config.yaml
num_hidden_layers: 8
hidden_size: 64
num_attention_heads: 2
num_key_value_heads: 2
head_dim: 32
intermediate_size: 384
vocab_size: 2048
hidden_act: "gelu"
norm: "layernorm"
norm_place: "pre"
norm_eps: 1e-05
positions: "alibi"
qk_norm: false
attn_scale: 0.177
bias: "all"
tie_word_embeddings: true
parallel_block: false
init: "uniform"
init_std_qkv: 0.0799
init_std_o: 0.0992
init_std_up: 0.114
init_std_down: 0.114
optimizer: "soap_variant"
learning_rate: 0.00543
weight_decay: 0.0
lr_head: 0.00863
max_grad_norm: 1.0
warmup_steps: 200
schedule: "wsd"
decay_fraction: 1.0
decay_shape: "square"
final_lr_fraction: 0.0
batch_tokens: [16384, 32768, 65536]
max_seq_len: 768
doc_mask: true
train_tokens: 152100000
max_steps: 3988
dataset: "wikipedia_en"
Each number is 500 + 40 x the weight over its row's rms, rounded and kept within 0 to 999. Layers, rows and columns count from 0. Numbers have three digits each. The size before them is the row's rms in percent of the matrix's.

# up: layer 5 MLP up, 384x64, rms 0.114, rows 235-281, columns 0-63
# down: layer 5 MLP down (transposed), 384x64, rms 0.114, rows 235-280, columns 0-63
up235 098:521504494591552571495493461484501504555553546511497528469509507496485435507521484558468496435497553502522455560573570583521510595475532536566539514483420481456560518478516471474500495517497507
down235 102:551500588477494479469513497537423474499558463463519523512492534443570509536492437497572474511470443485525416543548512548529501528481529523534478488413530528471558436551521507479443498522492573
up236 116:554501536464528456471502542562474482507505499507508480488563475482505542419476528543467534537528508498483527442478556477545525573441492546480542492611511458540517545600537461530457500502540573
down236 109:550540586452437497498508560513448516528578490506509603495518547488495462466478438510482445510504481477520462412514470435578486490462493491484514453554559517496447509490541485421507506484454522
up237 096:408458543534520551554460537509538560520503529514540545480542505500449512527502507547520523483516517495461513452539448398528476516533495494536556496531448561545466539408475486509534599533495529
down237 100:456473552469542494526437460538554487455504496534585508519504523423486537517497568507453434478518559503483590554527549544534473463450396520478493481483487442432516483517535527476525511500454489
up238 120:594602518473533493510477571525513491467517555531491534554548519556532498497582501476532452505575516447508522505523539528452460562567487516520523469517535525507499468553548484557477550571511472
down238 119:506492423541497508535546463575568446446493525528459440436506532499509575491474535518502487502518473557450471445499489459436523495490510515489469471474582538536520563508530555509460493486424591
up239 100:476542538512530544560592486539482494522562530497428439557480513471572552535552487476521471487516568494570556516563499475515519541473534494560535440486421522491541514512518491448528570512506516
down239 110:517535466481479460544533424474556537500451523538520482438571493529418473450485513557501536493464440463453480479464504503547447547469464536459534538535550528534457521500478598542478514531578494
up240 088:503517483579469496498503441487516546531573509581482451455501550575542480517531434560553456478470529517545495456533526497443483536564441551504519499483473385521522483521466513527511511533437505
down240 105:507563468502546509467487491576500462490507438472494532518553544427561447500499525495515497509521510548526435533503511535508474391547547438493467558545445463463533544507540456586489507439537481
up241 112:520519548517484473510506541561468591485482539562521467523508508545540562506497580505542554546478518487577593484451476560503559502493480419500528591507506536494538498535505471519522555518442503
down241 114:466551470421570434514529461553510491533475447514486530526440497566517564519476503468533493582485460488434502512539497512578442523505557556468495466482442539454486514475455464481444549555528507
up242 106:514582512545511512541443509537453501587459550475459481524507408572488501423558455522475531508545542504458467468542436510552529471572543455501512542487513489444523503506554455519489497516461457
down242 105:530521455505515481424575491542482480475501491527498484509535500563446478487491565565420496535571531553516579560551478579443538477515524481540429534541551512515494488475495520435524541510448504
up243 104:554502538516499471497448478487484558446485549413501509491503480546495521480467511537506477425476491452524522439484470531533461531510396524515538475587539391567514479462529524504518505445536439
down243 094:476478472490519553499466518504505447539476479484504457437544461468455551497512531607494559531527568455492510485518572493430521547540506555519507387463423510500455461510502485518478565490544537
up244 119:494449500426433461426494518515572482436447456442462506549456500466515428461500460468481541469521530442486517490450500527433502483475493488478501464450557460473499430464480499442421434511510489
down244 107:591495541473462456477426575497482444523448489487544499473521493485514457448427489457486538466525492454555513467521492499507445484523544557538465559516427510487449550533594457483472532512440507
up245 111:479420501528478496522515581533551537509529552504460516555477514520506522589487515574563465605553497543525495509532565547468494489467526504502543505454506512494507596522496431559535479490528531
down245 093:527491522527488566513479465453492495548567426533500587443470506488490488496499473462508487404478521425464563545467468495429452487543433427555503453544539507556521473500500513471485568483516493
up246 100:502528501471446547550552532491481524577496460465510508454531513440499474513478456489560472487494499469574504460517438526530543515471466459425505440511470492466550567479409513455469544495601548
down246 106:526495416532542506443529479478538485502517531576430469482455496530499449568483510566500542542573471485507508558478559508522474543553503509614467433467544496451481471534467496500536490457445493
up247 092:493563494538506458525553504465549506487504494463488471489465471483478531463586569506461385505517547490447526549544496518452472480566463507416492548568526554514541425481482511529516503501472426
down247 084:479569545445520488432577555517469516524461501479550512474517600470481439480510491536399527544577459503452552508537515505465436511509472513466515528508506476499542474532476467581558484525470502
up248 090:519494487530452536520490502462577504565526512527481512514525506590488489563519552577531492536555445562490561531479532536505449530539538505537464427558513571489472502519450491558491525575547549
down248 082:429517452438529479518477511452451495469439466547420536550481494483519504495447434529537505542505520511495474456481535504457585525465384464501461528483480546556526472517541430475486493568472497
up249 094:473505472450530444469507491531507518585468467459483467523515491474511500492559563512567461557478464506556526458530482491521533458507484442515548492479508493568551499537492564546392547421525420
down249 103:514516447480474519474482496557524454525464489597472500553455586524511474516455531492531502441590460537519499581523526476478534515447560565461496473491454559511539522454450465487556484471475563
up250 105:529444480530522484491485487540487539517465456520486515506506493456544527527507536541518519568452558386496584423445519500546442443440523520501556474532517476472433564505472479529440514456553492
down250 096:519492491473502421510510483477554512499497514455559479459547514551546452495510489474470482598554539543468487491570500511470535460567468531491478468413537473556467392512507505542489433559541488
up251 096:518564573541495477540493530569447574551453471481470483505503557508532515524507494531507557522503477486532516450515534524560558486455487528540587544454541457559486568572520532510565527530471551
down251 094:465501498497555497503521506485478554560492545541594507524552509484479589446429430528500474500574469503490534475480585510544463502583487453548481572436557489524478492508499459460526490518545506
up252 095:507552505544470408454490519592532530428545479517508576523561569546503542494489567495516446518525559450510494558520481555479524500461488515516433477512539432502530431494451525540495497474495532
down252 092:451455538419524491514501459511445515422471486498560499489521442571452507531554516440491450501456531491510551441487491473475522512487368482463494432541489490534486454517542443501511516542510440
up253 099:538474493505493434433556536577511496475456500476487497514547515506510440453511464441465483566482510560499538509500479507564465505503557501604466449470460588528491552556515573444520461487522474
down253 128:546577426498558461493483505454549524551505525496423562499495488521525512445597460543482507493482513488466521531556544499598459444510484529535555525552445498440469489491443451463507472523508506
up254 087:510518438526464575559443560528591443539485472545538529522514508486532502529555489472541470516454531544541448512444477532428545460562527454466498512424525525448524510508474479517461476520432543
down254 089:477495443458473479496547418552480443469532540498493425519421508456526496478503548577473514455536466517512543434502472479559482452553490535470473399466466500538516551523541472514494575476474467
up255 090:509524521531497537521524492541460567551545450516486552400478507569507472515458514528451475512519512520444590512469529506499504549513554543515520453545576478497476482527544588530404452499528522
down255 103:454506483413523526507535491564487457496480482469431491566521571514526480508528549477525506463591463505466452546534421512531440436423508484479505456538468520469576477457498464466437503464483483
up256 091:563482508577449581473579548496478500489469535554502534484477538475465413481528492465457485460516529439482513486501511464449435515540490550482462552505497528454593500546519550439446505540531492
down256 101:477530592498513476484521502533496554475524541433451468509549424537483537418472488483482495526497499533546595499521521492503569579516484517477516473540534495567479597516537464489515553554451531
up257 096:464520493493485413505530486524431497540527470490532450441488496533484526496499449485510510483504467455436558450507476496514530417495426480548481530529419468570541552459493439491515578503536593
down257 100:508527526544509598497496533459518432482479483504456530586522492511532466485494534518504466428525546547467482498576468484454533571533488491545550482516523494442467431481524445437439547468422482
up258 107:477515496491479526544454557537546508471502516474534481539561516506571493540552483496452485482569518485517520456503548561531497521498568563527487520554580610516522476545514484535499540570435424
down258 088:503471572476526502490581457446458550532490494546506559475530514457490511484467480507620504494425488555475515458541504541502420528512460544486521543524470508532458568458535517525443517470582521
up259 102:494455543566507445449546529522576449454484525519509458509496535547476502483490527459508492437520546576489477443564554546469493486594477575467467515540535441526493467505534497565540436518490469
down259 103:522507405444504553551433513515429539548465470513517503514499467453566534457497535495451528521533500447476538515408565462535508516494555487511527459451490551465435460545482474523493458559479557
up260 085:457518442433475473515504474508476421497485493512544473538536475489508453505499449497542490491449572525415542485490527503551500489473471538509534480439513503395513514477457493569441409537590493
down260 090:584381512552500508506483528482536535532500518532486511476490517544488544596480500463466493473543451451536493476459450532446504524444487453429483583497528474538560511474560492470565533521472484
up261 102:503535433538536500528413490484466519597495529448505538483528432521556482533541446568515505459492534555467504475528428465571467448513410453539506455453489502443497493459496466501541492475484481
down261 096:543484497515489468425512476536489495547510549465467534462509562548533610502511443569438471501489468509414587501475488525487450467570550504530514494458555455519515465454512503516542457436524512
up262 097:503486516524563514508517507486519480516481440510588434488477467479551475590578503533547476543552457452537509472473469463452501588490521524539505545555468486490492598570486452526508464515536548
down262 095:549480482492497473472479533511462506470471592529515558518536489528485512489563472602526530499586576489487500504523430507494477482484505505432533454494519580509467488430518484473431534478477396
up263 109:535489508549511513492516503555557589497556554514476513516485471460566516460497495550532450514578486505525504562496483540561455537505516487525438516492526535486537409548548545587532564555519540
down263 098:545452516452471408574477444460526496499528474465490488497514480485455513446545488523397536554480504483504510516482466470448568482472462460511534433554546521491465542555525483423467455433463510
up264 106:438494562479483482553495491543483463540545534508462451544442522442495532457528447452431461415487524433439529498458512421455475408460550478485505461483470479500483467515447477497483465546529519
down264 111:476491480539469471484506440544499470462499460480517524466537479513522522496491507488425490461469489576527504472487466425468491511399498484499614486485610534524573502500484527533427438535504561
up265 107:497506545529464480557575472529488569479475472509581455499491468472463526526531539520516481436499543405511498482469459486430454478518495539481541494545524450556519484503479483433461510482633486
down265 101:488512532479499478440515435544448436502453451481498524445474508468497558461495513503445535539422564497481551472472552495548431535470516547529481542492473521532394536500514461414503476471432500
up266 101:517543511466516516495604523538615549528522435567469525500425494483524501447475471536555508505528476548477537544445566526488471521566456462504548512494538491454527536547476507459463461486451505
down266 112:572565519531554512439544526454473509496455447480515477488502472517492505532527384517473551483449471553548505551456475516496569469544441462574562512532562513453551481537536504446498530493501487
up267 107:505523516508488469476468508478523511510563515531492473504476526530591497408512465551471507534555509508559480494457509442468608594419490523526518473492563458546492476498446543538452546533487557
down267 109:502489451540519570487552450482452482539494528460444577482517462454469486503477549563484507482450498496494488487571518540521443430534478537489585547512484539440446457422447542568487481532480521
up268 094:521503554484462440521560453549536520557492522517564589532449520542569466489524484508561517568533517460494523478550492511556508548522518570505540513525459548433497516489545540597520513511512551
down268 108:476528628472468532514466534547529478513526515463434441496619565427503489547508494509528481439476475510494518504421526523499456510546536517506429475447486463462478507512489441484494526487508449
up269 093:529488549446545514523541564559533546518526449572481589525515495518482512404559485467497488544485454489515537484458437493499470466589545477545448496501435486545505528528475475471522497586483483
down269 101:501539554553530451448469562464461527445446555463561479512437490502465510531533509459552522412559482434459539519541442534523533505524477518582461503514566516523532529504438494464513544499469533
up270 103:486545471550514534483533486577531547446548548545420490504494439458460451495591510488470496526566520439409529485569518492493453494527550483442501481533537518461512475525513469482514429507533448
down270 121:494587404497561541538499505476479525472614521466434529563472442496470464452509467532518498478477504439418448533510547465491508495489490510439525551498544464444472500491517459525448489517533468
up271 094:570460512526457446484431470502451503547462497531489469474450427478480485555508477499521493480484487456567498492540523489447518467502397468546489476462458481495489395475527415479438548462488553
down271 091:445520521438479453500517535461450464404457512462459465514488495500477494545476432453459512488566454535455546498486476497513444507472554597501534437526509514476465571563512548554550488479462457
up272 098:484463562501427492472504517454487488576451467559533581487515519416475416449490458504491475490541504529512469532459445476448542523498478430603487520488493503551558456474494486514518499566460510
down272 105:492480565502511553452533433511510487517498516497508487460470514452422502520569503513519447495529479462492462485402510484448411452514513517441521496557502476535416540460603529437505442512493501
up273 109:550444520519465510468552499538520491505502505535535490587514455503488465374494528464470500468452500538438444517447500499429468459443517439492498458513518471498463480430549557525499500439479422
down273 107:475518489521510470449501436493477491489548482528555489463461544532505539548577569505497521535534469444465628473528545473506472553525515506496439489435499539580483492457442485419481454533498511
up274 105:458475590528535489496470551512516569552460513509537488556485500467486532506465489550537557492402571448486527558556516516463432523479466478575537525466485491582485462435501490487514522493441477
down274 111:554502539466542496529469500507507542479513479440493504609476535504539523463533484542548465407521504401477500502500488455555482518473586467539543465410574475478539510536497460520475552522506496
up275 100:497457552464532424516527533573514513549488474541532520461462561497460507485414496480591455539482529484488558454487489488504507495434503476445491437480565530556582518508493518502478485596521535
down275 123:430545481491538467535539484481485488455537535519504512448529521540474556432454568534452533444501494520482497556516442462518479544552552506561426551506442549453404467447526482481490555487508480
up276 101:510608560571550560506506482467552469520509552451553551500542465441536553482532547450451532509494491508485525475542490549515530445501462480581477528552523522481480585471511524537552546503511506
down276 090:482563638538562512408540452493482528516501518542549526504542452474493555540516477535470458479472482483486516511519509548520511447544537523498560512501452461458530500507470481488595458529553547
up277 102:522475489510442553531511566549484557488526474494477507557453509444522500476460507531529546501510515603519480536492553511551528546510471528527569527471425501543484606525590539493501522576505518
down277 088:552449480456490486480490500425538412501498489477405493485544505522526506543516439458478487515531459482528494537526423490450508445538501551502516508464556520533447527508468496508387426498580529
up278 106:464528562493424510538522551515507555519590548454521479486538528535477508548499506467536563524493521520525504473510543583529498540488561550523506528518527450520545485527450580587547474568553520
down278 088:549504449475491609447492477473589457468514477501553448493531503525493488494496571492436521464500436496483505525517412486525412529545514551569495528490464482513504492472546547465509486422444505
up279 099:513521485554511495537405501509546599511557552478490494517440478487475491486508502415536491608516478439512495494456477471498526554409480447462486513494474561550500429481553526489517495484542478
down279 094:505544540470493517489580411548499474495501490537543559509600494498527507449571497490479542456502534510538502501524506540560431547475545440463538476573525512466465460543533491446463456431505532
up280 097:499428483584509515467517516518496540477512495518468506548547516474485492562468498467523493540447461509523485482572574491548616520471456525582553562570479507476518480450517585482543492527485536
down280 100:450556568511539445441491483521523446508386514522483402489509548500433474423502469477555539511562501500531523491485482514560575524474533504475507521545496522451471459478478441471478555487532497
up281 110:458523521505528525471512539498605538519482530515584444548469549593505507538463476524541539499502570481589504500457475524524525501513522528585488467484474592490542530436487484504539533505541465